{"d_mlp": 1024, "activation": "gelu", "qk_norm": false}
Each number is 128 + 24 x the weight over its row's rms, rounded and kept within 0 to 255. Layers, rows and columns count from 0. Numbers have three digits each. The size before them is the row's rms in percent of the matrix's.

# o: layer 4 attention output (transposed), 256x256, rms 0.102, rows 65-95, columns 0-127
# v: layer 4 attention value, 256x256, rms 0.116, rows 66-95, columns 0-127
# q: layer 4 attention query, 256x256, rms 0.135, rows 96-117, columns 0-127
# k: layer 4 attention key, 256x256, rms 0.138, rows 96-117, columns 0-127
o65 103:137142169128141170092128149125167156068161147108134152115154101151150107173115124123178154120134153113146132090154090085137127140177112097145135164121196107100143134121169090107110155136132121164125136119127153183112125108080113165122136155147115101109137124128132085124165178106142140103131138161145106117088144153134153105154136120163100136150126120119107081091145105155115138118141
v66 094:119131082128117113160137150112146175135125139126146123143106095122129125157150148142118129133105159123126105115116094195123167140092133166123156169134139106102118175109099145126125148138137147138070114164079113114176117143119165128131085113127124145129156131095183091137088159114113143121120114147139169143136129128175090080136151141124122138127139135172140109158132158150134154107146
o66 096:164162138149170128107144104042135129154078144131154114138077122140147157080122158167095120138111112153105158136132106135147095149136143112147168118140118121154165085127132165111137141143125101146130129155098135125133118143137115125118156175113143091131134156139086158118152088155143142135149159099109104129110128137142154137091129139124134165126109149189168130155115129116139134120118
v67 106:118149136122088120129114138166132100111131107139123111077128122083121146122143133088141097161185087119133090194129102140109172120100146113122134147122106095131090107120168178141172132138105159094167100116180082161092130129120145127183115124155150098112137103089140106140155160142117159095134125122114109131123106131134120159129173131133117102134111142114114131086161113098075125158146
o67 104:139129082126139133100115131120098100096078144132130140125127149143116117116137109184157132144097090144154097095133123091113100157121143127151119097149127118093100136132108068100107115141107108148132110115126138109146112119168157136134145092112132134140090125125127087113141132147146120138106110146119107140098133127136085144154086105147127120071098122140095074164158122154150124135058
v68 097:089135096124123148088158128141124150130144135148123128172110140110131147137105131112116115121108104171127129133139103120175156128133133116140110086080169142109100144111102098121132139132152119117123131138113160137167122093153132171126142127109119086131097138157072160107115109160101127155134135137181070076143151153127147146073089115153103179145152102094135103120127125180157107102118
o68 104:136109183099130099146135146121100112151102130106126151133126106119133109086138090117162148151155162094115098107070132092100123107083141121122122130120129098129169148117133115135118066133106124083111108112120136128084123136156113103159141114166121128134120115133146116138097124092162134121091116093117135142121089136093112068143153162128126148171135119135107125138137140123112136127157
v69 100:131109118118148133130156162144153112094112092170156141111166109103170143100139132142166138164093119119158132120129123166092156151154158099107139137135085119143120101115153104161171152121149088091115101070132113092138104149129166131126126083122118101129173083104069126144143102144111144099159110120144110157094119146106147152141107125178138120158118154141115118121111087137120176154109
o69 102:142099125153100116111090118165122139144146108120073189108138112130146136126121155095106170120171083146093088139135098111131122089168128158126109166158144097121139133137119140141130086129117189123164113132137159156129133097133124138117171146117137125129144156157123119116137148151152069113111172142111158114110157161154144100158178133145157134091088131142136164134134121122112120119135
v70 102:117095114080141129135138111146155139096149118072129122122138110075138118128154133141097140144164126123118157121154121108109171151108122135103132089153107162132142131118117098134161171174131126144098140122136175138125127133112131114099092167170132135125152079140114130133098103115148187114094116132104174126113132121168086136112139170129087177120156148066128125149084130105137085129151
o70 100:163150129146109162152145142122135148102066132150175131110147128132154124092140118088122103147140135117202118155143107166130119089141107127118126138082132104131183153128142151096125161128164134101126178102163096131104112133160145077125118099153087168135115144104103146099109170138120079133123125134118131101101095115153095108132129090115127190102115101153098133083110110174125113154158
v71 103:099129155084115127147174141159131130147160115156131114120119108104122118108149188127108150124107159158135121106136115125115150113104145133130129127141124142109113123169201128143134152147145108127119126148092135114129103124132135136176160165146107114125122162153111122116156162097102134132082107130148114148108152125143107139124140127105129153111151132107148179133098100137134151128140
o71 111:121120152104159182139141142139116153113137128149136149130095149119173118149147109168130113149096129107163167145185128090109118125103132135122115181144103129178124142122129079130101119115145147093154096165145083135109118140140151123142136138165092150128160170101107148122128142126152127131150102144148117123174182127131112111156137188120146123149155154141153114086110085138138137133083
v72 093:139122129123122114147112118131113136132159103127125095116160135115139111141123139107098118122095119127116143133149102153128139154116123135126130162148082135120165075110112150107105135117155185115113108131080111152127121137122148127103083120066128136105166103121094129083134150103105149073135130125158099133118074145118121119135124169111154124161133200153145153140103126148093172136110
o72 099:112096116168123113138131122071093141113095164156113105157160119078109147105144141141124120139122149095127121116138137158093135104138173112118139098138104150092115156108150139126127088119130139137116137137098142174103119102131107093130141121179085115126143144083076162153140108125146108112065084105125169098132112087154142127077121106112120103083121134130131125134135113119121144089143
v73 094:135146128121096147103106161158114066147094093100105054104121118136111190127107159152146140160170148126115188148127141183083088158153123140100155124120189104108172135137113128106127125148135157168131097134133102122141147138096142120106142119093123133094110122157066165116131123157135109141125140143098120120119111107133137146154139166134116098095172114142079144113109136122127146098174
o73 099:090113146123093112112161151143150143119151128111173100146099127119120088109090096127146125084139103109150105123133156150087177141127112137102137114127138118168142110086113125134116115126122134088107133155122148175142073109099116114109117136141106139143157186140138110119100199178112116147132156132058135092121115129156121106114133139090173130148161148108137069130114185141148147157137
v74 102:141087114108155147148125118128177163134135133109123129120142119066140180126103074144095138131155110106174140116092132116180131086086112106137110141137121116108130106137122148111107127139106112158117129114102131134121173146107108117149080145162111156131129102130178115126106180083144166137129100108147189141143115113116134154131185115133150164164131120140115072129126163117146127158136
o74 108:128125108184103128140181144109136126147110137106126097123127113102127154181162114172139149114123142145140102166107115168137095155139147160103119149115142200112123096135092144157122188199115141117144121078123116115111177130123163156133124098116141167138136093122123158128144108115150105153102157109128110156097145141160131155130113139129092140139110135158128119135133129146162107123122
v75 107:079154142150116181133167153092142142170137098091150087123109162115110099089097109162114129134123123145104084107134160155110122101147126141155104143178124082109097145139125156110121149152112107116149135151124141156107148124120144136086173088138155131099150149135090113118123101111135156065115134116138160120109149131121139114089137135116109088124110158106134163165121138093148113111171
o75 111:149113118168111148132139117111114133142129076145163116108127119152131166153160169103152133151121119084135167112101123145125111146101132090160113106100130134132091158124140136107135110114174126169130155088149120159122113127113097155125070127124097134163150126084161110142113102124132179140108160141088107099122107124087139143126145122136139104082149139180139123153097159128163092109105
v76 103:108128134118112099186166124150095149147164117119080098165129118093156115135132157130102128136163128134149140091141138099105146099111109109123165089117116103105153113107167132135121115144128131120094104137144103087179126149164121131123110141118148101123120117098127114119104161135107124120143128151113101126128167172127151103117106120108118108127136122136144133131130157138130090090123
o76 106:163137133124164165108120135150139153133127112151154136114151117110141105122159114078125117119129126145138093108114108154123161134102110108151136124143128155138180127118129154113113104110105092139122133189113145101137152123149140149127121110140130113180139178146118071129118101158089117116152102133137148144133134132131158144104120084104119123100093083100135139095147141136107122104126
v77 104:165078101136093137124124120130141109112114115131099125117134119138108131156131109150108116122081096115104155156155160099150100121162100171135099129138115130139149123132149125138128131146120111111126143083165116139174176174130110139105150116164205131126146089121106145143137140126169161148130115129098148106174086116137122163147150173121151134093133143108122101163119127109162122115125
o77 104:133135067158149136160111131087176164155119133125151111150131133181129111099113164110148143111142126135196119117139116137128138098117144105134133113116122134111085118161099154185112140116150133125111114088168106125114164100121150153102126140161101115120138154096127120146115068104121139159163156128110169095098145138113082143105175166124112140114184101114091142168139149099117129126131
v78 092:132095138110133065144122112123161110135144129147175142137137131119126163117075185169125108150146119108112107121112135129157100124116125145136114109095131073132153107075100151145125093130135103141163146115123100177126081169110140124135122158099112131142129128121106125147184140137150128173104109072089149108120138102143140183075117159169108132136129136132112132163139112124135104108080
o78 101:141209086153122122137100109160122087135119145172146146141092138165108141126152137114161140135148112117134147187138140132131132122170132104115122127125119144118154135118149139144161178129118118152099078116130179137127112115128120084122117147174153138124158134106173151089123130133159111153120113147159101134132132106081149154136150085132156125194136147157097136148134158155144156134122
v79 093:154140135073150139091078091173111136115170133143133137139155154185120118152123111122129114148134107114121132159147132148143075125139144114105108137128153106116142095159160075080117112134147109146116107097149141113137138104134131120111153160115117137134091110148109111098102094097111097149129136111114104161154119171148165138148136141120120132106143097142151153174157136099113112126150
o79 103:149139163162102143161124091138157146157127104143100114104135147100135165120110112095150122123153142168134131093123091134102148066083106146163117142130150173128106114114122171086080097118134142122121134193173123096130135142115122156149131136156114135125139116113162126111174145198104139116105139138163166140154155084148140152121117121168110135111094096128146091139098171142114113127140
v80 108:090178094131109118110121140130149159143073114121116100124134143094135141051102112177168146139169118129140145113144129122162155135106103135125157138113122118096136137158135143121129134143095117108143125099132147141084128149129171121125084138166090138134128129144140150110133129092147141130143129165132171079083128133074083119168181112110141128067092102110122100137101101134171097127198
o80 103:173104105096147140108153161138165119134162157160105128132136080075128112173154100128134083086145138144117134141124122143107130125123178087119124129114173114137135120157117105135153183102115139155123122135076109123111144138116119116162137123131131104126143152137172080112126126155145162131113110138114146089111117156149094140113089157155155149170096136162118143191095103143113158163162
v81 108:117143155146132119174123099089133177114108142145121150123134169111137192093106157128092126145111147094125104120128152130148114122128116156114123133106150130123101130093115109152143093132124134100068121106095115174146173117149121136142112108125156119115107136168128142110123115096110091138135117134129129112130108121166144092155146129147119133128116095117128072114161154119116176166131
o81 106:142111107143126074157127139091111174133131138143138123115120131164076129169145143133164145130135136163123096158163149095113177122141101128099123102152102174100135121134109172138122111098154117119114156115139108130115137161142122121129134144143121102163158092160120087153133094164140161157147146071100162129114097131122132140144117100135153133149124174100143157180163106121129085101140
v82 105:083148080130117112116127145099172095155099112090135148159087117109140103112112157145121154134149131110103134131107158133118108135166097144100145135131137138133167179097131143156126127135120096118138142101075120135114169118116142089143110185138128159112105149126162137110104090054124144133117124113089131119092137159149085127126121139140115109113114141116112112130114116124188135139186
o82 103:125109120134130168120168174104124116151145157132136111105113139111151156129133101130155164141122088112104130194139176106106129133122150117118141143084140132155142123128084132139143096095119127149134103132143118119132130115138108139132073166133172110139131139160114151143131156083146087145137142104104149126131122127141119176123175112124142169133132136150120119169156101097137110131184
v83 103:154108154067124094174149140132121186143114110144146147143139140133106084136143136067064127142115146116096106134158090133182079130125120087119185149107134144157131120127107132100093142096135102108116127137112131120169148107161104108129143104122060102174137150119140153152137151148115122134088138117155110153158123103153116131140107106084134143136171151152139122114110090150114142086103
o83 103:102067153118169194114104111085107103149173118150122166139138163115150130151126132119170114159115167138116109124095086124127140123181143095091142140114118172157111135120175136150115144126132107180139118156125123166115139141114128112176150134096144115148108173116116128106132128130142114107123130080118156166156128108096129140118136084103127127154139116109152129082165189134105140142143
v84 110:152110136176152125096124114087131072111120142160081171163104143145151105167165139148126116120099154143105160083086143109141138112101134120122106116109126123127119155111115156142133089145105130080103138090148146121108154103148120083180093121105128130138162119131159170124106121109063143128130186099149130123120159146120145137141160134143131136103137095160097144116110140097144148120129
o84 103:111168091136124116097125127149118121144136083123127106141120147081064096119161167106132171161115128179151105164126126090136160089123133139136159101157144137108101134131105153100141140105119115143131120084117096131113152106147108166129170154105150176091100132122161104185155156148145126139158145097139103153146109138135108120154103131107124112111112130137135139117113118128105158108143
v85 102:180128141144083134141095137123101111176154152138113125119164127080155134112120156141129124183120154118121196119098150125122135080158085158104120113112110089110083089121128144123097124138138120122124101155111139101159156128094127118139125153117157125098135132126134117129151126133145136144132138121130086131120129127163128149101104125142166131118156151141128129146131107117147136057123
o85 109:128177091087120091115128085136129085101157116132174138120136140145121140136098087104155110129121117122118089141120142122117133103127081153130111097122149102087138138205129104143181115116113118076107153143160124086119071124144151109149165121147083143141098107122159136150145108138151146088120131174112114139136130112134131199121147160090119119083102153147091105121112119135113145129143
v86 095:129130136123092109105120106109149158167089126107105131163171099100109129138151126088160157169135131153150082137124157119096118092130134117142111167161097119145083127127138139159115126148159122103100156126131134121151123136111105155102171103093126189133137116131159138139115178123135133176168118162179135148159084112142074137109094117140135131121120137100171123145103140150124094099142
o86 107:124140116135141098112152147122132153151149134127111098124131126140151108106129153150120163104089114146116175110097132156126114161137099104126160073147114137160167105157126060141122133113104165145129156157125138120087121123133118115157131145167102093113160091140095123141124088129142141102141132114125128124110116125122178100126115146076126154160136145141106141134140153080117122098099
v87 099:112193175130094106147116112117142107158090141118143127143130130121103132108099138091158114141113160112129161085154148174120129140105145159116151097096117143172118114109128121135135175108127122121098112152132148143108088114116159116147157108112105190127141121125129135106132163146158082122133103132104103129177142128153118122128069145157118143116131118101111095115138142137158135114141
o87 103:101103133121122128101112122139150171157119155090099121092104162135155116096138136142083126088055140159111164130160123130118118146161157136125123128126128107107181143123097132083103149165120134142119150149121134115107144142123131090146128120151151104144152073111130091164147109092120112114151136108125113112150134090147132100134114099142184093145156141130119173150143110145052138122118
v88 101:098131122106106138122091180134141135173133179115129074097150152164140096127140127106123153129073110169131147112125123139111073148170133135126108136163147069102152143140113128137130141130161094130094135113173108100135120133110159161145163141122122139129094093136145147142146149121116110081162120105121142154137168146172138098079114114126104099148166148083125147151114135138149072130117
o88 103:170107095114120210150124120141123184165112064144091116112092120144087125125108107117142118110128102102109136122078137122171141170107109136128149148131128127157126107123103114125139141173100118141136144138103106089125113151108096161093102105131121141120051100163102130100142154107092116110074174121153153106102108127144168144118132145143153113112121091117144163140129144130102139133113
v89 109:133142131150113083072095140134126107115119141108158141119125123115117148147127154129109162127083137110131116142112123087144089146145130136109107146167152135129165133127157112155115148095093109154145119120110160132119125128114148088143097144135102132124126126102098161144104129108135129164123130136129117127168134139094080108081110164137143154157089107156132180070132126100104155119181
o89 108:103121133090132142130150099112118122104144130116114094166109161098078082118163131083150148152085152145102125128164148135089112071144139164109135180110116158132126159123118142111071143121179172114177132133119111142090122092110145133099108092143145122128120142118124171080142105119180119111130139138145182136119078152148149141147124142150147152116165118108149110113120115095101162122150
v90 098:102153085117176109155125096106129131128100124142129134110168151121150138121115126127107135158076070190158116078122172131144107167113146109102093151144124173144135071128167171130146161114128102123139146130098134136094116119144141126136095102162146157170165133127159101149111145070155125148098149155146132115064117141106147127131119077132095122144140104142125133177168131184130145117148
o90 108:162134105156143103143143152161129116123100097124112134115163143134174105131136129125097116080137091065144130123131160122152116123160161137113143109143145163112115181121111118085131141115090112120118105128103085113117106186134133161134163142105184121132131122100099158095153127112101126119153141150154107120123080106095093132129087124156156125170141166104143139170151069125103128135172
v91 119:129136165078136148137146137141125157116126137080155100133177133151134170093151128103170154113116148123170093099136154127129106122191111155148119126135119128113152158096118122090109140116117103122119158157141151129141109119140157162121143089106082145097096179129089106123101082152149133137126117088120093102147126133113178111121100154112118137115125130158133146136164100140127117112110
o91 120:170134176172155150147115131101117115134150105120124124089123144129106144128082170193145137127138129110111159119125156151121121086105115150125124165142104115133113125118145137109212129065102147152103144138121151141143131116112094106162135135137167094136144095171107109114151131125110104108114133191126106142112113138157192103148143140131119142166134134107130089103132186137141123146156
v92 096:153153128120137115125156164164104168111115119086091134148140150156123121105157107093159128125137144110155149139166165141158162117159093151149128136122106121095154127135104073125121126088147127072120136182079154153151152142116111131144107122095094118084118147194102115141113105125152169109144110130128146124134112126119183128153134095149120171146148089130094102069123118154168088125116
o92 097:119093188129087099149096108112134113084151108128141122074114105110122138102113138152156160146107128149132129125116153133114148145161149101140096136135121091116092141150112150114148158091102146131144154127173106159096119086132115136106161141160114116090120142118123111153105132140089147173126098103157100163118154126142148095148137160091092104161102136105121167119160122124152149177144
v93 107:128095105147120124169157145139148102048103103104137135089143138113143142093144103158137132154152075134128152130122119104117119128110163160087111119115129153118154104104137103120188155109158119129145132138151123109153130143139130147050178120127154124119094131131081100092146111102141105094080158131111151147099087102167129129123147140160123141166143157101102154086108124150166106124166
o93 102:116118126122115151089096106141122148143131089124141176110151130133086163180142140088172124122124121073166164129171126076162077149140096118105118114111155109075123117109124155108127121115114131117100123145157177122118125122147140138089114165137131114099143103076123140116131142130127106125157117102108135113100105153131147130110104146138076141111132112097083120163145136171132117134119
v94 098:130132119159116124114081135160164122159092137119101100132083133172100126161101104165115124135145137136151135121108135121096187111141131144133188093084123140116116115107098138125076085117095128176104154133129159156087141108128114143099104125132162110099140183155134117108114137166125123135106124119070139103146111080148200158132104112140137152118140139105116123144136133149107135165137
o94 100:084137133137114106169084133105154091135146145125113118127126108093147093115150163102147126130142135094126163176068151096105123166141181086113145117112121111188133117085087143144118138112114153134141127122110153141125097152117092098158093144112104104139164107117175140110108121129125119137163124099123151119133114159111141117132098103118115112139163140165110126118066133182126155120135
v95 101:118115146100133177214121084164107145161165113151159120151123130134133163116114099128110136140123121110073139104159130121148125126102172146114121135119090133117146119103113162087130117080150130130136119146111115107169084136127117128093132108115112131110136104101162137115158176150111125131111145115107083136113141148148183146131110109111127071109132097173122131096156120098158123118099
o95 104:123160131111128146120121143127119092144101101119108133144149124118102160154103098123085091110115163191102095126104120138138131114154104112108131125142124087096081115119144122155138099142101111153087112128172128115085125104105153149126107112104116085135141171112153118157120136138109067090101149179149150140138146092111105077090146107115130145146120157135139139147164134152114148142078
q96 097:136144147132114128086157122140109139112096118147131146133124148165095124164129114146086104182118158113172119159129120089149150112081133128105080105161134130100144154143094132139139118134128126130114095103134146097136126134150127130094098154125179120135151135087117121145104158136080132148127150143093105160129129113151071141143167172166144114095095118091163132106071102101123150079122
k96 079:106136127151134155108094100130089137118147170108125143149143089134161156098089155162130148134146136134113133150112128171136122117125076096120150118130114084145134116136207136102117062144147132140127168108131138141153134081138136134147129137115099110146119126146118122124168100166159138092108155130146091117147174153137172087123145078133134133157115123186112133154156188157155153178067
q97 114:145131133126131123098185161117155111112113148134156111111133154196151104119148147128135120128115103151123173143107110111116111125108158141129141137155157131116129107112118106129117149120093174177133087112141150086127124114165105096080099164145149127119150156131112133103085133120113162111112147107114132109132119137142122155130130158109141094159152132121180064151119104107109103103141
k97 079:102166116106110127110095126145113134110090121107130168118109115112125159128111134131126141147138127140143071121101116149161107104095115125106137100104131123107129126150133145129145096143153093086103164120103097092153134103148111097135138147147139141118135147126149127121140118142146097114115140118170101135110091098129122084133113098132134100166125136123102129122144112170116124123114
q98 095:092126132156129155131126093138134109084134150164143163118162118117114181153127125118145162103171126140091083103150128092155151146143156137134102145118161108108093101156130181119125127135148130156158131125116148072126145086146190168139161187134120149091104128114106117151185118130140090140108113110133157187169107133137123106159097145116081137117156101121106113117141129104142114145095
k98 097:094146133139145129084119162171100091130105118176150163127139165115113178149126100146140091078142124137175146122099129122104113119135127106154094133139102164128138137148156106139139147109126108121156142104125113106149100133139122119089135114146124120137118137097157138129133123149124166083097135092165099105157130065138094131082131120110126098152121151160106130164145143172105173141121
q99 089:121091134136117129125139154105073126112130137144139151116126141084170115140122139108128142108107157135133132126137100120144147127156152154145113134132115130101141114159054087103119125098160192157167154163083132125087180125132149152092147148107148126183096137147095092080130172071126149126166106129134151132136110115156137133157154161124162160180129120114121112146132111085141118120093
k99 083:123151109117137135105106128077129146138153128120077116121112134129152100086161165133125159072093114147126116152149112166109155123158087114114178137133160132124141129160137106122081104128120150094118118120118148161107148132125097150126128128104094142124148078157158183150109104156091125113141128119111163125115139115172118112104148131144103137120189137120147163132172119137112105075110
q100 072:130146131121180144117121098188120103148108146131134111140139102127128147138136114152126089093125111129116115158144168139108105111108136098141101101144149171123131132148171146094132129099145138165116136155138122135175092107140107102077078137125084160176114128148139151126136096162181126133080134158112093167133163130131121148148103102149121156114150171138175176127137124124115178148166
k100 067:099105097161114169127141099090191154108094112145116087118122151126115129152111148158093133104113179129124125125086128117163141109094152160118125137131140155129125100115072109129127167152155145099141079059128136131061143123137147148161145144152133127139116110110124114119112125107112139134153127154144110082127116091118117137134157156135158151142089113137103102163119145089168134134125
q101 098:141164150119129105090123117145126103126121106146131127155086161157105127102153144130162099136150118098136152122112113124140117157107077139139099130149105135103085103101139111141167132155107113116108135088146139128149071147147114137097146114114109111194102109132145129133116150179126110107096167168112104165122149114137098155110132110110097085104106188122165115108136139172129138103117
k101 087:128162151103144106141132135124100157152120109135181110161112171163118131093175107083115119128111146123158183116101134072150118105141139085122172148179118089100083105152136118147132127126117120087115136065134118106105068133154114121123134103136132114141119127121125118123138113159065108128100120159127123174124143115098163138081083123130121112117149145178160154140131114158142132146134
q102 100:149123111126105124135168158121130108143087159164131105113142152159175150100103118126162123100161144112134174133123158160098102130118103072119129147161136132142131131126148121144138149110147115103135093126118081142094120141081114084107141071120125138130136138144187127124139140122105141121105107143090139079120187133144129135110114111125107110123146129158118151161139111133138129113105
k102 087:113172114125123103129136128145112096134127108169170120159128138117120166127113101097131130112195137151141129138106149141094091135137090133129128108126115151135147110172119107136101120117131167151153163112144151155140158113133182165124146155134135152128128114107121134166096144139167128121147157146146093064101112086118133125105168115121120082107131131173099141138154126158082125111132
q103 090:134126114153196117145152108132124115127124110123155121159125160082121120127130158153129118133117140144104158103096133127135125123170117110127160125095143167098174144125125092095127112159099144107116176135174097094162150137149122095100173119154117099176130133110098149119139141121113121103137155141136156148130115106067123111133108150129112132169142137132114156115135087138099139133181
k103 086:122128172131089167156095117156134088126112122126113115145109147136127139180131132132132122132116164151139134128131148151147134139049110161120140109149120112077116129104146153092115126153132098145079165143117119126144086140123112139156160138123049120096089106195140142142133152077170153129137111091131134105108166176109127145130136154153130105117121143095126133151139145126128151136139
q104 087:181160128121098124156144141161155167108118153111183091157111124166118139100130118082122129138133143149161150167120121098074159148127149115135140128123103165111144101138172142151095187120118161117128137103141161098093121138149141099123100073061104120089101162136117127129138131185112089178144114125119149128102169146101152113129107147155132158122120103126144159075120139122149113177135
k104 087:143116121141114122150118081131121127107143109141171134114157113148126159163138128058153145122115072104135133118145092078126138126131094114120162155120140113133156104150109162115168098116139104128133158130142114080118108108135113103125130115113118104125109129167136092146119139121114123109127087137113126131118117117141116114133130119113163135116124094144150079142097130134157121155131
q105 095:161177110176150137124121143134135093131124162119166113173145177146152137174121083111099092132149110171122154119100134127086121152065143151122173159142117098098139146135113114141124167103139102139146127107112119140134134161096117133132118123153146115137153119089143144098091187126090162142115122104116132168116137176133131172132137115173107131129150116111081156137084141106127121108132
k105 092:172112087141136107139120120182098101123096105151150147130128136156106126122160125163127133124110153158145121125133143137174115104109136154131120123127139110127160120161089102132126098123084124105160136096159122086129149113108134143124144155106109116101115160172150115141098136137157115158113116121142131156125130150161164132148125150139133139181120127163127094132112106106130158124154
q106 094:113093144117151146115086113164122146099172120125129139102146150146087122136142121114184109174111125105149126152089097094163163198098110117149110102103174155121115136127112124135122124170129140138154115114151118118111121159105101108110141105134131127123131131123142141147162184134146137129126153150146115105134123117097136141089106140109132120133121135083118127133119116094145165111126
k106 083:138127117135093111126115120179103141096135114125117095118118102145131150148150126140165081143113090125149079157103099099130114103116102144117096137116137107110137118146153143093164166139105095163125108136166116122146085139087099129097120099103132112150141091118135096106110127135154127118084178126105118106125117151149089111132102100135133121121101123146122139177134145147141114112118
q107 089:127095188159096176158156086182056153116153136128129159152133136081112124135109149117151122123136097135105120138118132177120108105113150133067080121095093128112131132151151102070113138151114164166165095126133176118155122134068120103105106111118128118126125104086141133131147117125146135131155136105143106163158061134116147157142181144181126136119123148118132147135141106149140153090141
k107 088:149097136160101116140119098116095089122113126140087088107118146106099120128146128156127130145098145118138101100187125110151137091126115155081147148078120149134148167145136090142112111128137141124118126123105130091160125141108121113082123117114099136160150117084166101114083088123137147122090125150127123157114099125143121177153138114138147130148117155111150088118106122107168135075132
q108 096:124140141104104137141114141080130130083102117147094131172133144153156108098110130111098198168127113140157106073136070140106116112128161094162150137134122136102111148145136131136131120154098114156115115153103143154106110119138124102106124131126143153144130144117132132124151129118139085121101153121116155096131111135140134135067135152131123158104097182154112106100112085137110177127141
k108 084:163115116098127135096104115134145125128091127132136135127154139136140080140110127132129132111142124116147100157125082124111152141123144190082117114119153167152114106134146134154134090131122131103092198139115105130139144099157175134079143175114120119114096148105130105088122115121104086112127062161111132137131171131104106112146176121090104113121105117089120116155136111137118097092140
q109 092:122142117124113168121132131105130150121142117124144104098120126158129138138146155111120098133120154116118112124082130114102140150097126088104117102135079153111114122140143127135120134137187129093149129094179104134155118164111115170133131088160115175153086095153179121162150161118106158160111095152148137198130180081115101141154101104086092147084135165118164153110122162132147160140122
k109 083:155117180118131158130145099117169151111098140140105137127100141130116077130125104128086134121118156130105119112168149123150143105112076133163134128113111120144146142164092157084167131116090085107166114128155138130145082131168096120105148138165131157153112165097103149102142153075106133156128129128130111112147126149108117089138109158107174133109117156075133134086108099163109172125150
q110 095:139149121142152181148133145111139113106132124100111138157078134119159134123119166184100120152092130095132132119136144105115140140124182111111148112157158123120133168087119088126134111052113146170121120153121139128127173149142110152110134159101153114138090159135138129101163102118096131158109122128111155137132133147134118139154151148111140108145156133130160149109103129134129115110163
k110 084:125159099096095124145130127077127102105128112134093159150126161159142093148124124135128160123140139148104133113127135128114102132117139148163096148137135130119096146151111161173169070102155147142110133114100164169101104115138079142156109157158058143090124182186125133136123121110083131079107085105142149122135129133121121154145108174080155127120132117126143113108106143106120139158155
q111 093:145148118090140143141128103156160138138161119152144148094101116139122094121099122162182138152174139124119144134096153102144138122115149177155134132103130131138140132147089146141176127097098158164154105121107121124170123088146141137109119110162144132126123107149128121089163107159137182147117140111078101108104163120122099182108166127093135145125143142144147075167094126155132074137123
k111 087:124120071123136120088126153124160129098167158156116119120143133115111146124123139179117147145134110150093125140159147131117114092142136102129145136136102113094151139143124135125154098139096148147159096132094138144151121104135134134117163167167166117106122095126105143096103099147159124122155159183153114111098100152111168130105137131138137112130126090177142114128140154110100094161150
q112 089:161166141109130151098137089152123129095106118141133121109132083096120151126105116139110148137125138108100120109117123134151159156152139130156115120124119158107133130180154124086169093117118110089083114152138075116077125121134106116148151160139145145097129111130138135181122155137084142155155157151174099168116195139148089100147161142200131109134134122135148125127113104139160151128084
k112 088:135121146134088161101148115080141120145115095145135158125140180143123092128161086136130104103083144103130162114115144129105126133147175115114096154115137149092086115142134106127146155130142121150141103147177066106094117153076137091128125109126200147117144143116126145143117124113082121138138114121146080124142140110144118127132136157116110140135133137104124104122105114120118113139143
q113 088:107146141133192120129094130133118180120130120109139116149161158092109117111157098183132101116108147160124158100093125135098128157148178058122134070137092134142165105114121129115105141129148149146151139147075153163093078120128151098132158127115149084126112103105106110134161103147098163139123147097104109167144131103103141112148122161139118140103148124115118098097151130127137160126142
k113 088:134148149142129156140185121121130095108141101122105115155137123153100093136155145160116177113094132136163115150160121133116124118110132092101080131141106121121087087128091099142124128163139102112131128138099119169120095138153170128196081146134104104101136098124114146172161146117116122105175119121101120153107119157135116096141138149096104157121155140107126110098121190120160162147110
q114 099:084156174112118151086093103138130152140076149083095159115157113122160139084189090161118129138146127171098101116148176128141182133140133118105144135151121139143155105124119142113088087157103138154160107153137143109109145137120107114116105099135143131087142125127076110119169129144128139121141111159139113127142164100112092086163120099171148115124121105107129139108152141092118131114129
k114 090:156121169171142108110118162119104145119153125130090135136160156127146115109118144130099160117151143112132137081142122112122139135121134107123104112081109101108125149077128081130100149131157144161129171168139150152095140140149144145131037148134113108116171204106100103101146088111139132142129132076161096149131107099117137088143121133107075146150115116130119119110163143154192100116148
q115 095:168127138120140120167127101124142111176124102141125104102143105073123152077116144123114143095175135151082159107120128119120115150140179121153139127075165176168131133118123080137076126116148126155133106192093129106126153098102131122129133111137176148119170176145103105143135126134114122115161111148140156134135138146135109158100112174118162125105110107122104121093121127157115141109157
k115 083:121117155130108156132149081194119103123121083115128099151141141103113127133126086139162108136120155111092121151172174132130131120097127127108121137086128096102118115100129114112154092105153120092087130065119067158081132130122120127150103140105105140122161120109094156172095139134131110130133099147130092127126120138103130147173150125075085121130178117125182158143116144153175062137099
q116 094:097110117117090118176142127130154165124113121154104102144174133120116132111119129194098147102123121140086120094138119146100149182149134128140119125154114148153129141134107151139126120123144136140112128101093142150108112131111128133166153137194124122158140118132161128102105110111107104123092121122102159088104097128114136126141082187111086070106114138101085126170133103101090122114175
k116 085:125158131119102094115129142136105116124123107120138124158093130142130128158100099153145097129131158094124127146144162177129097156130110103129087142101119124132113155091166150128116097128148070159092141090123157143119119111132099172146105115105100122134137096110118119130097066142149120117113116168130135108149110167146131132105080098143136120167130165156146193141173159199145116117081
q117 093:138121160102097160126142146116130148133136128170126130118139144132122147121144148169144152146122130178117100069147087123145097158172121141127093145142137153118129124114122145142095105149133117115184102140108195151107108118126126166140088190135131097105181150117081134094137130137120134129152077093137115124168128114132142100146136126132157122159135121110156098116139142121139133135107
k117 080:143087190129115151118123134148101114133130135077117168112184124105161131153131093131143170149124078140134110116137120125110112142133143090118107133134119138138125114106177121108141132125103113114154162138152120144116167133130129083110131149044115093130147149162105083096156116122105116121122125109145091172140158145117118115151142152109139141170168109083126156101142133111139110070115